config.yaml
num_hidden_layers: 19
hidden_size: 128
num_attention_heads: 4
num_key_value_heads: 1
head_dim: 32
intermediate_size: 512
vocab_size: 512
hidden_act: "swiglu"
norm: "rmsnorm"
norm_place: "pre"
norm_eps: 1e-06
positions: "rope"
rope_theta: 10000.0
rope_fraction: 1.0
qk_norm: false
attn_scale: 0.177
bias: "qkv"
tie_word_embeddings: true
parallel_block: false
init: "normal"
init_std_qkv: 0.0442
init_std_o: 0.00717
init_std_up: 0.0442
init_std_down: 0.00717
optimizer: "laprop"
learning_rate: 0.0025
beta1: 0.95
beta2: 0.98
weight_decay: 0.29
lr_head: 0.00696
max_grad_norm: 0.5
warmup_steps: 203
schedule: "wsd"
decay_fraction: 0.937
decay_shape: "linear"
final_lr_fraction: 0.0
batch_tokens: 32768
max_seq_len: 512
doc_mask: true
train_tokens: 138700000
max_steps: 4233
dataset: "wikipedia_en"
Each number is 128 + 32 x the weight over its row's rms, rounded and kept within 0 to 255. Layers, rows and columns count from 0. Numbers have three digits each. The size before them is the row's rms in percent of the matrix's.

# gate: layer 7 MLP gate, 512x128, rms 0.0793, rows 431-444, columns 64-127
# up: layer 7 MLP up, 512x128, rms 0.0702, rows 431-443, columns 64-127
# down: layer 7 MLP down (transposed), 512x128, rms 0.0669, rows 431-443, columns 64-127
gate431 092:147093116166129120129096137114134250081101152107127072061141113112150090118069116173122172138123136090089120166118092089113142170142130114119152059165178134102134120183138164082134137149161127
up431 094:118147128092146148116107140100135152144122145095085125119103115130164162102176165126172155147073125120151187156137107134111109173152130136209162059154122142120074124150078083113175093119146123
down431 095:131124103225181028136106139143162084174095125130111116104100133117138128157068098195118108115153127119149072109159119147106091165144119087134041113118121154155155131066228135132106099135093146
gate432 092:161131083150070078137076120134115138137140153161106133135110140186117071107149138131074132092125104131126116155154127168085064124125148125092135116147103116095069165103147113187071111139082175
up432 089:128157090163179156132122120135146167087123140121134092141115078129112112125120108192154107138073138044147125137115085177124131170109100089074156158184164141094125107131179081166101112157104106
down432 090:076097112114114179150138121119154141110177131106153186118173126123139140150139152144182068103147196134084114117121097042104118109053140131164174112109090107093099133094140149054124138137112130
gate433 090:089133132104059172139145072131152137061111064097056166107140120133121117135171148146113111185153106136089104125089116117123115084184179120160177131168060081133079150082098164092038087139128189
up433 096:139109097087110107116130158197063125126133111159124102101147186144144104175115152123148095103060125163172058135224150162128133140137144077099082130137134128105119169154074115144139158077144108
down433 092:069094158131110113086106127114092158125153101153119196177096139090158122099139134088157183181143137119130162106112104065056140096066142149133128090107156114165074161176130158114115080124134145
gate434 097:109114140092162142180211134148142115133137099091100111135146078109058153123074109188125110141166170065140102141175131204123112203142156084154059141115102150121094142113091123151126125153146142
up434 098:070112141092103123109108136092122142131167111152101115142128146133128103116113181168106148124162149152109075114099129136146114090115124163164146107101071117230122172179142159058065070129103087
down434 100:171097111117108130150131121105148170069123112108201082123162184129096094177099186150160079118158067141152144157129140159116074119116107150143087121119123122120107157153135148114119133147115132
gate435 096:166124122148117143136125178129122131075158153195142123116182151182154121182131183129165164109099111130225114177113170131130143102129124052152153076132118159076116163116142122087115204147083177
up435 098:127129119164151110125164121173066119162114107136139046146158157174100104142057148150130126116145110099091076125103130110105132168141180161143084156105145101108188175167088152164097145147177160
down435 100:146120153094190140145096134121156098149076132149165137081150155097106122106083112144121109072108137178119099132107077113137132140165121112139100085149135160128137152120089099150121219186115113
gate436 100:106073097129146120150139121119147130178113140111100127110130102147118167118100091119114111111094079160096073120124170196116117130133083126102177115086072131092146177131163112146102102072111118
up436 102:119156141121138151180056089139103089151128178110159152105160022110147147070150134147141143145088159151170162177160133099121106157144157115089129119122096127146097128129162075134187104134161135
down436 100:101157111083165124114143109147123085134120189144155124096114171221111124144127201098155131174135144187109132165103175192158123117179140161089114099199100111076090126117162103149138103100095127
gate437 106:078089128178170195169147148104129139122163095172186082160127095124178132115098126117161128083109130145113129182119114126075146188123116144134094142109122048145117146076136114138118155098125156
up437 105:131148135092128087123158093124155189055173133127125126129142129192143160089099169103117147121170102098131119066133134084167188091159164094138116139131150152087164095077092170150084086102166176
down437 100:121132191132106084150079157103082119126161112193096117127111134116150110069140156138161085116154104093159149144132201044091139067136125120134117086159193145066144138110163136119133112103136112
gate438 110:137081068140159143119119118124145165140125145140188188113152183157138162151116085133100102082131102146117083098109156085055075143123147101111107098094189091120118143109169093121134076148137147
up438 099:127142122107172130126114082131088151161123203118179072160119082117148128172124121164162139105110117114119094121130142148084163124187098093126145078146084105184165093161124143119095158129193070
down438 100:084172134083150190153131139157155109116160122106125162070142140090180136118141145093170126097118142075094204116181156168100119137100184137069128157138092144134072190105102096096179121176080202
gate439 110:184126080152138147117195108067151137064178112195189134123145165133112148118168134084136189130092126149162167125126214119156056112140141111136072129133097128120138128139183105113183126115135221
up439 101:077130113077155147164133145154112125115134181048101127143073049149149077099155112180155136089145108109129142120164160129143142160063154189153101145109084117089130175103174149170149101129161093
down439 100:159124119100038121157116128130179131113127089177122106106086099128102076167076177103158156162163169138186148080119130107111106117127102133101114159133122204214078119143081115055070162121146110
gate440 102:160104088148139172156151073134122129095138149145207107098117166085131090173068154131157102146095152151162125083099163090099088198113145145136124156152099130106100079114089140153133129133150105
up440 101:146111138155080114135128205071099106089103201099060126073135125129167162168103111100106073137161123144128115166100108183173163084129093130101163146089145120138087110118157122154139132093142099
down440 105:085099092132145140118121086160213143116104131141086090110119114168128108069156134136220132171042123161115125071125181141122122130087086114155096185115125160116161151118113183152132193108112128
gate441 104:127087089113094181139133099115139177113141148142088187155129204119163104138157131115130120146090112162112096153137118065078147083166112154236124158098146085134102186143130132105137197034111161
up441 105:074149134080069099111124084142153119140117089076189106160105116123118161158115105173153085100148151104079136159116173145105136146092124128144106107111118113097139159109121093149097164147156071
down441 103:112159142122111139086120116143154118112105136161146160140109094109142120077153134140104126128165203097145095097149142166151101134180118109137144112104124153185107129127119112158078149147087163
gate442 102:145092135205111179129142094122134102148098134103152113154145096200160090172133161125100112128112092150132158170116118088087213146097147069161155158143148082137089137041140117157129157107101140
up442 097:140111118093127094090135071159114170138216067122105157147111112130119054098134187142100157194184131134114133157176136124146175095135119121111121147091167171116123120138123171130085162142106130
down442 099:132139114147144109142134066153102113117129165085145120122124137048138164139087130152122042104166128162143160108146113146130158115168126061120059165108139087085152067118133105149123169162123103
gate443 086:099145134093086152152198179132128175172110088133153136125159109091121041097143123103188154151070106131100142121106102135153138131184144179184160145111099125092179117176126122115140074163118155
up443 092:071084133081153135113128129106109088124081132158149095113121076109151120140103143139168094181120134156107090146105137116162170166097098127136068098179132111131102099216036223131087058141114098
down443 092:118123182144138070157168122187132143133113167168180169072141150122089091093129139121084134109152172055111118167164104168129137148165110145107171090112104104116148077180076133124082162164153180
gate444 097:138091107095089150161121095112124125080130107079136136072144092159060099142151159066132139095086097147124125094137102149116151154081135130138127112135110139038135163095118150134058115128100156